config.yaml
n_layer: 17
d_model: 128
n_head: 2
n_kv_head: 2
head_dim: 64
d_mlp: 320
vocab_size: 7379
activation: "swiglu"
norm: "rmsnorm"
norm_place: "pre"
norm_eps: 1e-05
positions: "rope"
rope_base: 10000.0
rope_fraction: 1.0
qk_norm: false
attn_scale: 0.125
bias: "none"
tie_embeddings: false
parallel_block: false
init: "uniform"
init_std_qkv: 0.0442
init_std_o: 0.0
init_std_up: 0.0442
init_std_down: 0.0
optimizer: "adamw"
lr: 0.00271
lr_mult_o: 1.46
beta1: 0.95
beta2: 0.95
lr_head: 0.00732
warmup_steps: 384
schedule: "wsd"
decay_fraction: 0.653
decay_shape: "linear"
final_lr_fraction: 0.0
batch_tokens: 32768
seq_len: 512
doc_mask: true
train_tokens: 180400000
steps: 5506
dataset: "wikipedia_en"
Each number is 128 + 32 x the weight over its row's rms, rounded and kept within 0 to 255. Layers, rows and columns count from 0. Numbers have three digits each. The size before them is the row's rms in percent of the matrix's.

# layer 5 MLP gate, 320x128, rms 0.115, rows 136-207, columns 0-63
106:144165168126166158162097127086097120144130114120083135117117117132116078195129094157077105100097076137088120094215123131098137048095144100095164224136135191149120099169150134096124081134135147
100:121128158107140107138143105144112146113146130142199164109175108125136117150091111106174148151116142146091173151107119084119144110145197156133155223167147128067123109137112115131173090090101167
105:144145142117129175096126133148106135100082150107119095155116147068152112197155138138139113122066130142125108192151149145150091118116154083159080141098111124202169112066126122182186082129073166
103:139147149149117146100185134197106154140166164133108079097125041153168120081132204159167079166077134158154098130090145121192129181150103122111158129148082109082155135080105120127150159154128122
102:133129163146172143097174154173135139163111132112141125133131088074135052158142115142155098126112112129174119120143133109089174170183092135142145185140086141195123060099118131117099099156139167
100:173147141105152136143111135137101179118190133119120123102166132137114053145083129093100110177091135086156122124108114129121150134102144123149150164136123139144161041155149157124113143169138221
104:163155138102124146128156118114140157146124131125143101143181154086115147186168085132113188139107161081162110114138118122118043070118117111083099141112077102139122046096148113150138072129120183
096:122185148100095061115106081136054144127134196120134156101142148131133119118139138084131097148101157175188098109086158146181104084126071133075113112099087119149114081101101104157190147099149130
093:128115095119089166094134110164079170123158154106131102112078085089100087138172122109122107102139119143112129144111145141082111145143111096164119134124134179160116100148126113092150075164137101
091:151099115079154137121155170128102106134181123094152132146089138188154064163196169109126136109114144168114096134118131155130118131092093095069185123129119104170085102104108087157129088085100179
105:167102061102142115049196141173158136120114123090113169101152089128121134173158170181120158119122119135119078107127122116195097179063137126129098158075086139084166101088158104248127138105139160
105:146121098138105101145127135096077182124157113114150047101150128140138096163104077126146100127059195121168135125095095112073115154117091077085074164133112152140139081124116159084155056105104159
111:082105159114081123135162163143150144131191087097162095138170128151146153139129164063109148182127130138126109163157101108135110125096111134116096124087105124112164042110131110099145122100134095
094:133126181104186187103159137110088190117159178115091116101145152207133133126175135101139126133066137173103077166138174051155114151096177135095131096159145186081098096169161095109146116135134181
108:125164133115121125131135168169047110156131087148106103112171109136175112112104130126163132160113115191150159091115140100111087091165048042078132186093120110103175121119063164164138089083060110
116:146066050105119142102127141098151129095144147125204150114125140142107143149158088126201140128111140121149080139101144143101109141089135094074130180118107193096118115098033121162179129085179133
096:154125114172127163123163133137119172139152152160126143170117063084129075159091135067119150124130167147124113097071124164129156143167116055146129133057139133110143097070127139112135071128089185
102:129110147099194136120090132102110120145178139143096112168143107110134151121171084119171074179076182165177154162158134134161151078060137102089134141110157134107100137082138115140110110152104131
104:115088090121132185144183155123118183155159121110141159093139149089049124127134072107116129203109192175126110152106143070162152113123112095146162196132100122073145072116092152143138139125110122
110:113137113087150137164125177100165086070153145058131115151112135142159127153152087136125087118116080124145126127160217164188109115051147183141175145123142129151145116064099113115119164113155118
092:139162078101083126099117101134134108065073142137111102130143190123116184123123123164144156151104107183138126158103082107195101083136093100103188092109085136139098143121132137101093090094063151
092:106141139036130122168084127091065129133139100063099153074139150149142158129125119127161125188114174123100128081187156138125112105167129115139144144099124120188140130083150139150100190114140172
100:096176060134195114088126113150113096139119168111133092141202175103101183039115098147120154092129181131117106130099105111143119086116136135106139123114088141144118119118151132133122128146089139
093:149140067135161198145201147099124064160158167106081142137169171114138126130111064136087135133140144096141140122080081112082129112058156128131155153074084113097090105019123131120144129176153110
098:184104103148164166131130149103118128100181156106164098109112107145147040177096139137066102106110066171146142095111162136056096169117154131141130149142121169110092117148131126145069147169104112
100:145140130133166117129094066132067135153169120119085123117140092104086060125171067107081099121072106167118119079095073116083180114119135090109124173086104164125146107116159176142157108111151196
098:163133124128147146101194164053145157116146140099180117123117138133187165128119104097088132113122094103096132133202140100103141106099120142105157178149112097210125122076088126118139057047174124
115:162183111134134151116141145061153167157103159096142139075086114118141087174071091139085088133108066127098073116142154124112128092097138149151181165134134160177131105099094142101095091191131140
110:127137088110056123065125168101086142124174168169173132117143100127134100125165106110105117165073129095186127095153109127085102167139160123082147103107099184112135068093117135129123121118153128
098:104160100145167107082100163130102144135133151097127087183091094138147085127145154099166108176128111133106101206129153157114108170101146127129141176138137152154171124102119135158102070183185088
097:146159097158078112142103123114068210122122089112162118133167120129152113172159189185086149176140149104129089119127111081160133098107138128152221163099087147160126117130126122121122143078122148
102:120143113085067124096124098130125141121174114089165132126178114069110102081096135162178121103076117119202144139133103111075124110116139135151163133123076167105207150075126168166159146166127142
090:174183135170149099088124179200118131097175137162169118113080112117126048135074122143135113157092127110099153114112049139105100151072150118111124088144104107105143066158120127104113182152101151
101:130167156156118121074152123123141153166167136126151113105192133105146105092163100192133089204104189129169117184110138177188155155149095091130149124114093076183143138060092087167113143113116145
104:148139141120094203129206190179084178132153158099146090100150135140180133148148102166178109145082141078089134076113132153108128107103111162109181161120113090154144104130119127122112187138174082
100:047141105139155114130143120119076182151157109145108130089179163151129147111193129046151114102115149146107083168172154117157092083107149089072161140102092130174084100148140118153137129135148181
094:162143119102169163157147123175077178102136160113138121125108111114149131116129168119089137099141148170150116173134176143105136170143106120136082155197158138120112097081116131057158087108130134
099:160174152127106150024164084145158182083112158155173046101122121167156136120129101123172163109109109107170177187155119186111068118087189140122136107106111119124107102036119081144115140083105090
097:114105157091124125172189142139144161123154182118112077071134157155144121091135047132107156123110147134082152141138127103116123121119117068124169123138089147124138126108083130195155170115111175
102:112095157101101120104097154110122115141164119158151074104153083076150128129113163129136117072041111087078122140153173140074109081094095150158145144135136091157074090135132114187095082177129116
088:106052088122148102183132142097151127118115164154095152157128122058105065117122099112152098129098138134104098073102162085112131152127098122110083109174096154123088131141110162125132165119126179
093:106113125106179124134184149162096172121164088110107068146112107129155127101113112042160120142110174106121110091132092123169146111120136075078070111112107128076085123135089102167151079072096125
111:135138092122134193142158111105074145112193130104114147112156154155147131117146119102113107113109135148124115078129165124160110178137054125145116150083167099113114088147104110068080081160134070
104:117130175168101162132123114088196119133188167150153118136116092113109147104092168171127107101097114127096145106140118135060105092111105139078069150124127172083102108142115113130077036079098159
100:113143155074126139136111115185151149144116111137146132119119076149120059133059125158141148104082114141187165142137111148167187165148107081121176201166141149135129069134119119155138090144141192
098:168166148157134143140091136140106125091170156092106124116185129078121122140125111049095076196091170136102107096091069049178123149138113107105149173129119141114134082167107148098087167143154146
099:134097132113163122126153056118105153120157153126102168110160115118168108163098133110116102230097101127115154172158133154117133124078097100179131145150050220097109143149133125114133147138128152
102:092142093143136131131147131137158178159094142098148149133159039131119053168124096153120082160116114114133117200192132093113126171121138143104138155139137148120145081144084098118143087187187116
098:143079107123098158134115100185143177164108098159106174088086112059127160112135104072127116164095085111159174110084168125087087159150084053104113144073099171159109100133110126078186084102128139
093:151104140104133156143130126119065150126114083158127078106118175124149193154121159061097099115131120107059159171138147129100161171155099153104136151174146106201082126121127173093112135160129145
097:137142052113121206092125158075131110121053108180118088091100088133083172180073098135168134103113099140143144105123159128126123119115136101125189135140204147132095100127109129117141053070157175
101:178179138160128164106105157172062072107130066103127104081108100091155115127066146167084100115107116098068146107176127102125097163107145118105128146177107108157098080212159107102153101140089100
087:098195164158128133072123182078117131128091131150081143120092114128112086144137132197123127106144115137162130119185109143176117192128100124117089076097120172036130144162126137093123156167128120
116:103155159149116149101142100103109099164118171109164084056149151140167091132174126132156091149118123146106123124101140126094144122159125128113112161147096163130171108089104073145156077150126180
092:203176128127156141116121145103153075132146089090182123117157188129166114164126107127124130146113106093115095096090142130169101123116134113071188168100157074140158121115104137135161131090108118
091:081098107101078097094109137140153112095108151114154230167152107160145147071100142128173126101125163139119171105090147135206125165114113197120126167093142179117131098109152133195121099139101132
094:134174089098075116067085110075137148127165127118122104102143073180119120141111160126139116177115129142166149079145155154153103095125135128073174148164144177093193147071112131160124117198130145
083:102119135139107107153120116130185134082178192149134070127170110136145160084129179103168178058128119161154118147154162065062106096162101093058062128110066063127168120101171135128137100107094085
097:181112183099167126106144150061129129105140133094064066098134149115122096239080128137113093135112108125102147133141185136082124144138146127076126133103144197177176109120108112121111156168142185
107:138100122063166107130133148101094105092171118113098126124147135093141155149174099121140044178086121189093176173123096084163099137093118083110073155128125133127115140124102140156161138153107155
117:152095146088097178111119119150127130097150170143118141085107157131150132181131112110164116160082123081080118110154203181112078116115100107074134156088165168172104106082072104141148119092109096
091:138151094109165147071201111151125101177131122175113148174116048077125130129117126123166141116114084130163117135172106116083106169127176122147098143131107135091126085073064117113138090119106159
105:111159055114093198117122174085135153141134096098114173165175180124139136134090111127153123195123167155104053079130123078162145142072150154066139161145102144140147076105064131143166134168174121
095:149149141135140172134057107168130220163178081134116086100126082088110074140152119099124081143100052136136074150171207146109119153159142100119103139113169142107119104154107118139083086196169165
096:106081124103064190155167146165183108109112124111138088069110139103184190103105168161120090168120140135138155124128127113119132181125088146116098128139140086105200165083065133094128119115132101
083:109143133146160108151113146053124091108171116128119139112130146116087145186150105208102112173119162098105152114135143169111127157071153154108104175084074058120168133075135123092101147106169102
099:125194097176170125139091148069127096098180128061140090082149143107161174101122106088070119121116145169138149094120148151052161165136139129118154126165188099113095146114069128083100151114165142
096:149096196161161128071180158115074127135169172054122159127122114081106101144197083117174120176113146117069169091132159172153170148132118167117194117150086154154141151115092120153151125174106084
098:143114132063144129136160126097085172093066122132133127124079140152136114161134131069086120189079150152114090118127188097164121109121094102077153109137129131141141148137143176172108095079151167
085:130117123061125140111089089114083114143142181117160133170165085179142106164147114143156106114105158107140112152099077073158116091046130144183111085134061070114057129146160119133107107098090120
096:146174073102136103134089120103122156102173165154197140083080129077108143116124114117149169073096157121143128106129198139083158204101143156118159114110122105098117134141107145115126153125180172
101:142101139125121191124138087132090117130137152045120138083107131058169137113098120145112127095091107079105112078188191115152181121110136160125185161121112197119130080157122167125131125128097100
# layer 5 MLP up, 320x128, rms 0.105, rows 136-206, columns 0-63
101:078178114169090169159059188129141163093199089119144138106107120141123120136084162193126105095149153118089131070143163141154055075130125137174162145148132132147114093104144148167153177109071118
097:107105178168170073065101138123136084137104133108175156084111073122119089084169135130166145067127139139153093151171216157102156137123164184170102165188169150104096152151154138118162150131099169
111:102127104113088093142128167098137095198183112141131161147135090141129084136114123186184130145124120162144113096085168140098159098121074131104191143075097113059131130140159113122094140162110183
107:087110138084122144178105098074076124204108053213154088078139123096142147134140085093104148170112153064126136158097132132121121075120152113115043139180164137135097140131163125133167096115108163
105:134110093110125105094061099091133115145134183044156170111147120119090120144145148144069101121110129126141093131126080116144142132119121151134114175121081124085176092113115112050114093108131116
107:109142092183119108112113087105078072121099171131107141131041133154088093153118121157077104112117109149139093145137105113142160160159106127119102132141113135138135073198127063070060123158083124
109:145143113113119186098129067126165141110162099118143175168105103169089108134081156175067090127148121166108126137118112165178179084106170161198195128166215139094151147094160150116087122116173088
107:161065101171066126164143151143129144062102111101133141099131110128080161144083181210117170122116139076109147144101150140122139154105187158168130131167117166064188150123148133143078173140115124
095:091130130145133162134200079137117163105092084131158110144115099071130108089099125129103184181108075054136102138196110152108116064102132152126186115133124148197076096120075118093146119097127063
091:120156115134171132156157069212143110180124161137105170126192111187072143127140065096192095129093186118114138127138142101165161148079115109129076144139137176114180096131105111108124129115144151
102:143091172191166121145155154128081194122144165116111106122107083127093092173131117129125127118149049138116092133132166098066120128075129093118131111124135176101140099130109152113082155164104081
099:108122129135076125140105097112136153153107119117116085168144166133090114067168120106195093179132179073116126150157148086129089098130151121117177129107149104144084136128112145129088150084132079
115:158133120156166126107031187138148119143138132068130132109112091139129098207151135121153107156112132099132113114056170129116177171112103079089117131178101114109120150150121151079114094118150136
098:121145102123141177121108053146160196101164163104138111158120156146105105131121026153137177133169101146123181097150105088148059130087155188166176142139095099070146129103152145150151190117107084
101:118152168112154172157068082080126145136150078174093096088108106138144126080134115095096078140127113152164122133150191117104128160145126075169147062158127074118126130097111145096061145101096116
107:111097113105089144120142117097101109104062187167178129154124189126124224127137140098181111211160153119198105131050092098152120147163047143115081103115104102101144122125085158103141164131117113
093:114126146097123095087128120144160078079154109122111143075127156137092161156174092172170104174130104159135131109133136071155095141134087124114133126181174136189122165109141101131079143106105099
099:123211113184117155113158110170140149109109166125164102095123093138149072121104108126145112079116133052121074112127195155041121177172153149157136154114089122105155170156120129080110128166088132
105:132107159114176144196177082064175094152158144195119100107138161063116117099154118148082155098135169119138112142177157119111111119124146042126152163206088162098107102074149162121103128113180131
109:141128094124109078100127105115117141082105189148149137110090182052134106087074136091109132124097154174152095129126094122143061174131143135106065125100161130086121125178156109135129120137116130
097:118096080140157105212093152175143185181123079143130181122180153134131136148089156129129074127143154131126108120068138105110120144113136137211134105149132095178107107138129176098094154133186149
094:138117137079194106148144167132144126107153115112139116101177080153183106082151096167170091161116200124121066120134166152120129119129123138149095127105054085114119117110127099114146211139173151
097:138168146134135130148207220105085168142109129091104050060111141127097103133180096138111058112097118172195099130128145103125130096131092175142144119141094115157110113062177151115105125138126137
087:154158141128111188147157159119132184084138081193131095081133158149166168097148119070158119088101106134080142155095079164166104089138151124160107114091162187152165139184089105135137137077171120
102:111154158091054149111126119181086147179152130122144098116173117115082105140128110126069163064136130126116127137079142146177176190157113145166136081173130067153162144107160121158147132145122105
100:140135133127120096131088062109088131125113106171131130120066047071160091097177131077072127113134099106115077080187124112102154205109191165151189115150159180168138115147152119094118120102140145
097:098092152136102069130124115156138086121117131210176112094111161057098184084091091055130137098153134125144115110144139110121097126158053105113111078112157171122146157128149097166120181121129153
109:155129093117131156167123152119108077035120105101087131147114067125103135157133190134080194133156127174163146137076093109102120115168136143091080098162149107094116076123157153172086124183129151
105:117062147091169087158135110154080118096121120177151106203091098167110170138136117048127165171088133152125160126147168145079181185098088101153119169118100155157150103143128149147186099098159101
098:102096132205137139139100143154126141172085130188104119118099130150113153097173161156145135193135125105137188157106105129142111124121130127090156110163096039062114146116152144194151160109119097
108:192147120082126117123118120053114105111129159137093146097120139149052121080089150162118145122116157074105143062102103151133143133102142094124161134067116154118126151126137132140123112133148157
094:100135211163115101115103136148105181140150164118110075166145088140159065167152126037099123161129107175097107122053134145097147168103114075115104129103124114154131144099122112116095060119155149
098:061123135074138179133125111116121158149188177136193153099159144141156129092131122072138106108136183144041117072135142161092126156166136082132159129157111122115154125071123100121150124129155145
101:157143140153126170135108124151115104135149142120128138123147224122115117170145076093078134141143111188041107122105100095121060119136164130158115142109130094128124151171171095160112099161125140
103:131157106069110159112135087097115144148147085106142161127140132122163116188109095111131142111086158172106131104126064108062177110124081079112042103126133147152126153112086149130098104147111172
102:170142096098156136115198101167121148097124103085154146076141124107145097130116087146137118191108148107208140150164156131102152140175042157125119095143111186134110137163085142147184128148085103
089:134050129145110131170155148134137117144096148166101137125161148084177159102080141122154097146178136110136086118065094163177100066106136155064149193158111120133134100119108106139155149149134109
102:156142158143068127104166117175144107121096135132148171150110124107161108106049131106118180135094136171112107146095088092153151094217083129182144152115080134164098139182142118167120102109123119
093:115160122173107113129175121124130166112122141080136182201123091145116131132143151139099111142116105143114167095142109038181180087152133216134086160157155088144177132142144142143085111119039166
101:147103086098155142180177129119120168129163131124129074119213154162116136138120084061097172151117091187140124171149139101151100095116129126086118151155137082112123086128086164100163132138177096
093:128136134099103117074113157125075101109036056102147042153083171144166149163141110122108125099101103083125081167171120120148161113110151112095108100162091135149174094119116113100165116127117121
092:160141138145124181120115104090110179149114140139082121104121064051061149127125127115132121116160117114205149113105172132083131165134115165155060115059174111089119148188075101144120149156142099
110:101149160162135196158134136166107130182088125161111096132108139129150084134167123125093081118106107132142163108152119159114204106135091133102127113128174140147106116128156137131049109150126143
105:149134099069115091092154102136098126063090086132147141161156162159165146116138118138121138140120100120159165124141119178156129085093153089145099113196096116200144199116153141172156157097183131
104:141093115099126152081120096117118097139093130070120140121119125136088066153119143207112142093138175091119093082112128153028115084159131130137135141130129144071085117156150114113085139120126136
097:120143134054106172123112131151128205092118113151125134158062113176058113162104120095089141117117103128129079142112075143110186105187157101144139148159128195158076117095123161118154122151144149
093:102135144070191160118132105043086133112160142131158145066118089100074147116129128149120090128128092089164114189183126111107139082115152175163107162178162140141140124142198101113129072136129105
101:089160148176114094114097152151115149166156108136153085180206083148170137143150157078120087163141191127180135112113110074141136159188121104147117178133166105127103137184162138102138110142130077
105:095103105124151093123117071132131124162094139065131194101119129129117110178147116077123155071126114104126130088155114141100120161071117123099122170117131150204144153116122082129128091129053178
096:156160124058120137090154108131169186112135119110135081152107162128100092146078156144139182144141113165134117147153140148119172148182104114129174209101168150084097107141129130141068093085121144
103:126115120155048131090124099082205065156181110157115164147137163106102098145085132096139085124130142141170124144173074117089131123082173127131131178085155175164087089172182111157177079096109128
097:154120175119136155178088100152124140134112154026076183136073174121116035169135113138098094168090141103141104108141170107200141111125068105114143150143181128156155126119163122166128160146155111
095:177179100158115149119126110101157157110096124169144147179093140163162135151178132163091139099122079094140171067127106128213109111111152119171149170138092101081069170172127135137073163052136163
109:117126135080164127123163159119125092152158118086116180155164206151143171083166110077100116206123116135124117136145137077199126083118116109099098142138110045109098117106136083192128161111112146
096:105126137137104074115145098157140108161145102181187121079157183092210136066149143177128121068181084141141122135077133129109064143148099139148095121142103090164106175129108098145137107118135131
091:100116093101125134116150111122118121085148138101123106119142128153157136071159187148138161109123143122150141139153186116092121158135130117184099083130150172140145153101112093146112116127125048
090:165108098154083107099105137182124054059141118100198107125085078118066105179087119173137135080149109141141150110160072191091140162136090184170079142171132105119091130135144086053085100176120092
081:081118171093103131099116136132055203164112126133135183120113067125116095170106153144121095153081175081102158081117102185138138119088179145157156154135149232175169084102128118145145135162138144
094:114141139117119113087156098113111149099079174130121172117197132144102105091175066145170117183089130143111108090132131146158116144098114124083083117102095128095132146078124103147120178127189104
105:089140090119141061115160161084125133122106154130113147168134084095159126105130102086117084151164081167105181091140125128161188180141130134122150199188141115115134146163122097158131161220125102
109:113090136151117187093077174101153070125091112164162133116112137205117173165180130072142128131122113094111158157156131183168139124120089081093187164141240157179136118136111127132153112092117119
089:111140102125222108138148127130155198107131085123130166106088126111120109152163145143195130116163166144139180089159096103103127202095122157092089128152070147077209170080120118125094122126085107
107:154126139146137155160153139124138087145112122132092171082145094086128132147165088169159121142107069085074127127183108163116121140127147141138174159189149106207112150111133138088108135171163106
100:148134157139124090087140147132177127106130176080150084145135201091142104111141120144142138076131097132112171085138040114086120183087148099122161155146122133119144105120153182108168146169096068
091:113117168077087203118124123152192106162141080125165142136133092144152145144133124100181161164128155153110129142118153125179034077101056051153126168167120076112166118132131102169083119082096145
088:147090121115173138159098155164090139111096157188128153143132098132130056173200099175134061092130101104126094136115124116110123138119128103115095123110135108138125145144166138104159110171080136
103:099124148141083090165130167136120089093124128183144135137156073099198174083152089093094144204139143171096134071117111090142092154174157104120150108126176136081117169113036140173149181156142122
099:063149123103104132137099116088129098107116068176083180122076192128122087141147099134071117133131173164143092112156148082190105143150097128110127057097103150151092154118165122130067197163130199
092:146114179156155129111146153133125128139147103111144108170121126172167174155118153129135178136129141212117112160163128129148105141136141147079142075145124126160170091129200097152138182074112168
089:114197146177123182095149160179109165142095130113179132111131144141138152057153115119147110109139093113120102183165128079141111095197096133111140097123108171135078140115138095096181142103117165
099:187195108121163151146120132166096126099147123062117157121103149196084159163154120065136112130159122163115120138138141086151129151119147149067124131113123096078056146122171127071160179065131143
# layer 5 MLP down (transposed), 320x128, rms 0.102, rows 136-206, columns 0-63
095:164099073148086145100128111124133179124125115125150119129124144126096108123152190164174164176159184101075090130134162142085120163158099143190126125125145145122107136107101151136084098152100091
095:104157133102156065142148105143113207122135150092179169174115141105108106111096144110104123123186109099086129188152129063115088151097154137159159142145113133085142145108158129120186118126111092
113:115150129089110118104125094119133188142166126110170099106111155083110036191103062162140105165069133147126081138099190119077159129118154117107138155119113098106150124144139104116151143138136124
098:141091142156161145143142125165107167114109144134116077174114166049129107144119121077151096143051102093104127099150131125113081094167161118146081085118137124169154108103111153113100100098076145
103:145107096139161117121125125145132166091172133127135122079147127141106104118168095123166052169145135157094104120165116076149119165106143089141148194094134127148113120131102129097149040109163118
110:063129114104171129131099128122184125144125079140093194180142163103142075115125136143062105141090071164111108147156121215142119127094106115136136155135147111082173138113107124128116123110194120
094:109158098110106139145171076139119158143069123064161114092184131103087129177152150125160154156062086054079073164149141180108101070133142069122112145140102117153085163161103154143155160143134179
098:096187108110121106112132130159145121131154164084140128187135124060152088110142100102113141119003119169144110113096158105146070129181122123097081064140134099126119105138113100144192091080120103
097:116138120116146123139120116084063105162169100200121073172144155119128140088116092130137098085156173123100115097143126117076131102099149112169181125146122226196067142167157139073088177107148089
095:130097119103097102087096077123140159127098128149098101096134138145140162155087105077126120169002133099142126091129125124106208133118119117157140163129103120122119180099108135137081099124095096
102:158150096157102093116173131133143138183085130130151143055148139125108157169163095150098171136080111112147101095089111085186137184106150077124112105127100129142113069090177151109150112154157093
099:146104170106116077114138156056136096136096094115095150134080105142128128156081163191125164158080076147128151122162114141173126092139097201182191121114100093103166072105163114084151134140116064
116:084159098129126131138164092176063132137114103147150117149119117148120166122169075184143167120139134110112143121134107158104103125137152160147118132127189095137117081126148084162179040179170152
101:097152125168171141117096152129127116150104109098091073170129128164127144106097131087107148099192136142155118133117140117093090071149097137075131096131136166109077126103224187117126134120182114
104:100099122085100076095120130177152120072079081164117152125106159152131090088165058148130149136154052160121116167145161126084130111139091072098104179123146135160129122123154161094148118090159124
109:117153182189128089140180148164145092106109104113133113140117106144126111137167110104135154111192106139114131143123179156110086103130097136128111107134162096092089166141140171132155152121157133
094:141136148073154181151072143114108204149105107171127143153146156110150120135108139094138090167000158188165123109079108102113178103141115111137077165140111142115086077169161066156190152131121153
095:138129118154198096159183139135124104122150114169157151125119091122105157120176086141164123158071125184144096185128145151115205108102117087097113165125171139095130108116141095177112152183117141
104:108085168133122131094117119098113177080110094172069136136091160134133178110151120123153103140131096160116071135173193054074080134161121166138119115163120136133122119205124174117088136099114119
104:067127115095137115164140130058105117116122152095117162150097135127185141116126089115152128071000104122161103147134190140168156134120150188121186091149138137157172112043117135138105193100151140
097:159067167114127161145139203116157104175173070135122123105118172118110104151135097096085104172148132122136176117108108142136149113060148172076143143100056154124128063096112124093197155179101178
092:129147133119095118087114097087078153134091159107070120094162160129067098158087175121095131080131120103095157181084132104152114093107149091177148110146141154081106108220115128125133103125098123
096:147146167149129138169111129048105141125182112139164128120152131182141132074112136200111170151188175178154174123135086113108164113195159058128101145123184179109130131199086122138104145110136143
087:112113098134054105154131166114139156163142214127105119164111115087049138138126104116126159149076133118148120094147143122081097126143155139134137096143118142124100074090125175120105106129128148
105:094174154098069124171126173098131119126116137163098178121106077128037089071163161155132173135136133056138125118129122112092138169100091144151166118120128128091119154120114141112141145179106189
087:131179103082126063145108100120111070095073132152088139104090168133111062123155080113109164104133079159098109121158108122125099146155164204123171147134068114080142052142118080128176155150104110
093:068126141151177153164078127128097139143122105090073098173135155147108190156127121111074102126016150153091151125121126107132119160172115104103180106056110169159159066110169177109095176134192140
110:126130126086079180151140164098091085109150100129096166153139132121158122117125179078118102148027116098146158084145098155188147126057127112089152200042144115096104084145117121091131150133113110
112:100191117101133081116131126136087139132132135087105093083104062161100126167173147100137104129037102111134088183157142144082185189186141063134084053116138115161133128146154149142099116090132142
097:153089148167146147165140120131172118146110111180095105090112166138138156125112180118159168145165146108143145196113118089136079131102152109140163194143110123100083102129138119141087165099053088
106:129091169107096111146112084102223117102145150166094154066121164142109174116128124124158097108075129133135122154107131140164127110125154075073126112117131123124150108079121164200110125137133082
099:138153133118110105114100081193135141124137113157200093108124120087119113176123080098188100126027143104133129110075120139140061194166114143129103080104151088139174094127132121150074168086100113
101:085084124031095159129126108113165135106099166110123076144132112048144105129137139158132149134089112165128103111140140129116124153179155149134121094082133146117142177079139113150190049125148112
103:051155096060121093115123154116105138181127093132130119145114138097073138157130097095142165113116167123117176160118111127126132156155117160114123157081139097080130166014099146116087164112133166
103:071083104161152135118105108110155124105132123107150057135137107127077126167136121109135129164138117145197082121116110106113090170182170083108106091137111083180103184091106107128224128137100179
098:166137166140136126141123110154133119130110193168124087111191108130159127139172141072149057108000127154137079137166131134144118118095156108098165166082097062122129133132104218077117096119158121
092:148092160126084133053141109132112142168141114109123144120134109107161135162115164128115070177078147091144092058139114146156071048153112172094175154141113103153123122148156145157055108065131140
102:106154140106097143168152140147134177140184118100102124104151220137197137138109145068124168184151136101118107161095145091174099167056102162085101182163098086128098112119165104159147128158117130
101:134117150139102140134138142108107120087145062156154132137159097124145163133125113128145160161236184100107121090120084139100111134122068119060071156121148127132122122098161161151143152152175110
102:109173119108135111132080081108129151099103083107141149144098188119170124096103109132188136149158122044133142129174137127140157174115185106082147121197126117101163071123121126142105119090102108
095:145110134130088122129152168092116200147134113118117166099143131201106107123196105149181141167176136128147085145080127107132133134067167155075103107161131102181175128123142102085142156095139111
098:137127118129131054129133112118111123102161081130152155172143120160067098089115131166080115120240114143060135091107098144188086081151110112113150173139113154102169090078170201128149170064135135
109:151108119143150146104143088109142179083088156135096151124115108069089113128160123139171160102130139080108126097131120161125104166144117156133133114184114148160098104147082107061109064106112125
104:054167112111140102107185184164137111108145083077160174172150156128126134133134150121134141146060118085155121079156139154101144199091149162118120141147054113103141038114145091170116143058113115
111:147091154085131148153154107086113084145121050068136148140145100207116129088166132133071177121140149113116115120131108087125128110152108120124156145140159146117122084044102157124096132144128117
099:113117181167180156130119112128108089167156206134076098138135127053169132173140083092146110150082102099100130132152099102027130128127075107144136092114078154137197102116106134109125137119124158
097:159086143185149124146148065100146092113205143128138154173154043089128119077107107130118069191170077101146095137104147162129176101081109127168099156137096118096165178138204119099125157116136113
099:145093119182144136094118173175110105121098120114142110167081099049059116173129129112191141131115148105128084104135148163081144127145145155184099112134124145163132166163118128079170142124104172
101:131134074127164094085129124117120121178097130105183144107131126189098102178126096138124137120222149143113179164165090115130159148112147135101115163174158092135124154166159156129102194187183108
097:130165148151173142118139103092116157148105140122132104160141155141151173125144115084109113089107122158104141140138171153115188145151099169096053104158143095157132122081085140129124198130127147
103:095102110105067200113154151124130171150105137123143165127123164118195104127093129109180166156117084138092103146174091157091152127141135068107114088071125109134157136163142157158174135091177079
101:134176134140191089109134133104159170070105075145125146140116194135160138112175167119093116086104087128131135112119116132136108124076103188096117125192097166125118123129099092098189184107122126
094:092154147096145175147018145089093149119095160114103137163071142133109108165104164148151127111146123141167112124183111080166158144121135114173178126101168084079076149120102119116123110130187084
107:154168135114131156095122181147148172097137095147109133141180135151077146151130131126071168103183150074129163101136134198135186054088064136053125157080127094211122109090142105132159115128143086
098:121128154111080149157059122145125081135141160105140085144093099122097096077082124064106108138163152132110141123138111079183144136122147094098141157073140139145061114105125144116146120208144156
093:127142126086117100096123101132135101110109183082128134146137132127114102082102180060163120100061142146167094124083160122173178084143125224097137170074099172131149080066131118100176133146149087
094:099102160129192150121172110137132174161156200142118136185098135132129096101148150125137111153091094136183108145177150093119136113145097123053134131094132169132139171087100163169130079129135141
091:161122105110176141057128097173134147122136113152085124162149155133130120191104063147106067103029139096066098143150119088140116121080140149136154162105151132097086112116110123129127112174168185
101:140196107145146169117096087146182189160130041069093074116109135075101127165112161115154111144188127159147112120139101115134107123115146153135168144165112083126167067128190135212140139066144114
106:124199125099105153088094114117148177190100122189147139149133183121135123110092143116174128128175086104149029094087164142102121080156115143123135079136160100130093141153159149148087160082157143
106:132096113160169124165153107106115122159175175161185143132069173113167156090114143144113128188247155110119131151157107165074150095158108150162206136137112136152159130172200152161086113156129188
091:165098111121155129110197133141171131107082151125105136169140120109088144147157108129137160146235133177133143140168071137120058138100159149157138108136097145101127179101073140155115148135123165
106:124118070094151120140088111121132141161146081124161121196091177096066102144106132121129054166053114169104088157108164110139154112134187112111095088143115091123100123104121103129178127114078154
097:146114093152104118122159158049195143157097133132168097154105149061107118147126088142138112152071092133124122119160095136072100143104132108122150146141129154127098146118118105124143096155110076
094:113108094121123063153088137100101083109073123122131107110115119125092115156102083112069119079111087078144065129164129154130195121113154136091113144107110114187067090149133118123143093154070143
088:126092149167168121176084102072109156141200169162108186149145166148091129149110081172164099127145157165120142073098138128162136092111158195113145101063088102104154132114092110092130113134157137
099:151107146086096125158108129153157171143136085128096124166111135128116086212087159126170089118225089046098104177138122100169141110088058147089139176127114159167131117146175127115154107155154119
099:089114079159168115094108116157182145092123038158136095055090114175110122140107170125094125113054147094134054150132136100118108134072085111085107167052154130106103116092093189100084175082131142
093:106103136135156127074150125134162096101122133189140125132102119096209102087139159144100067122198097141151127174162111120171104103128138114091185141146163123098124117160187160126093141177092123
089:132192103096122090090144120133138101124078094161152153113132162137154157125152120125168108104035128150119093094081165125138076158101140123147143085196148144162093107125088105128129173067082155
096:145136125130175207114117141155136112119108116088118116125081169106101109143094110125155132097157104092140138164129173107158138135119134094128110080073086086109182138134063202096112064046076157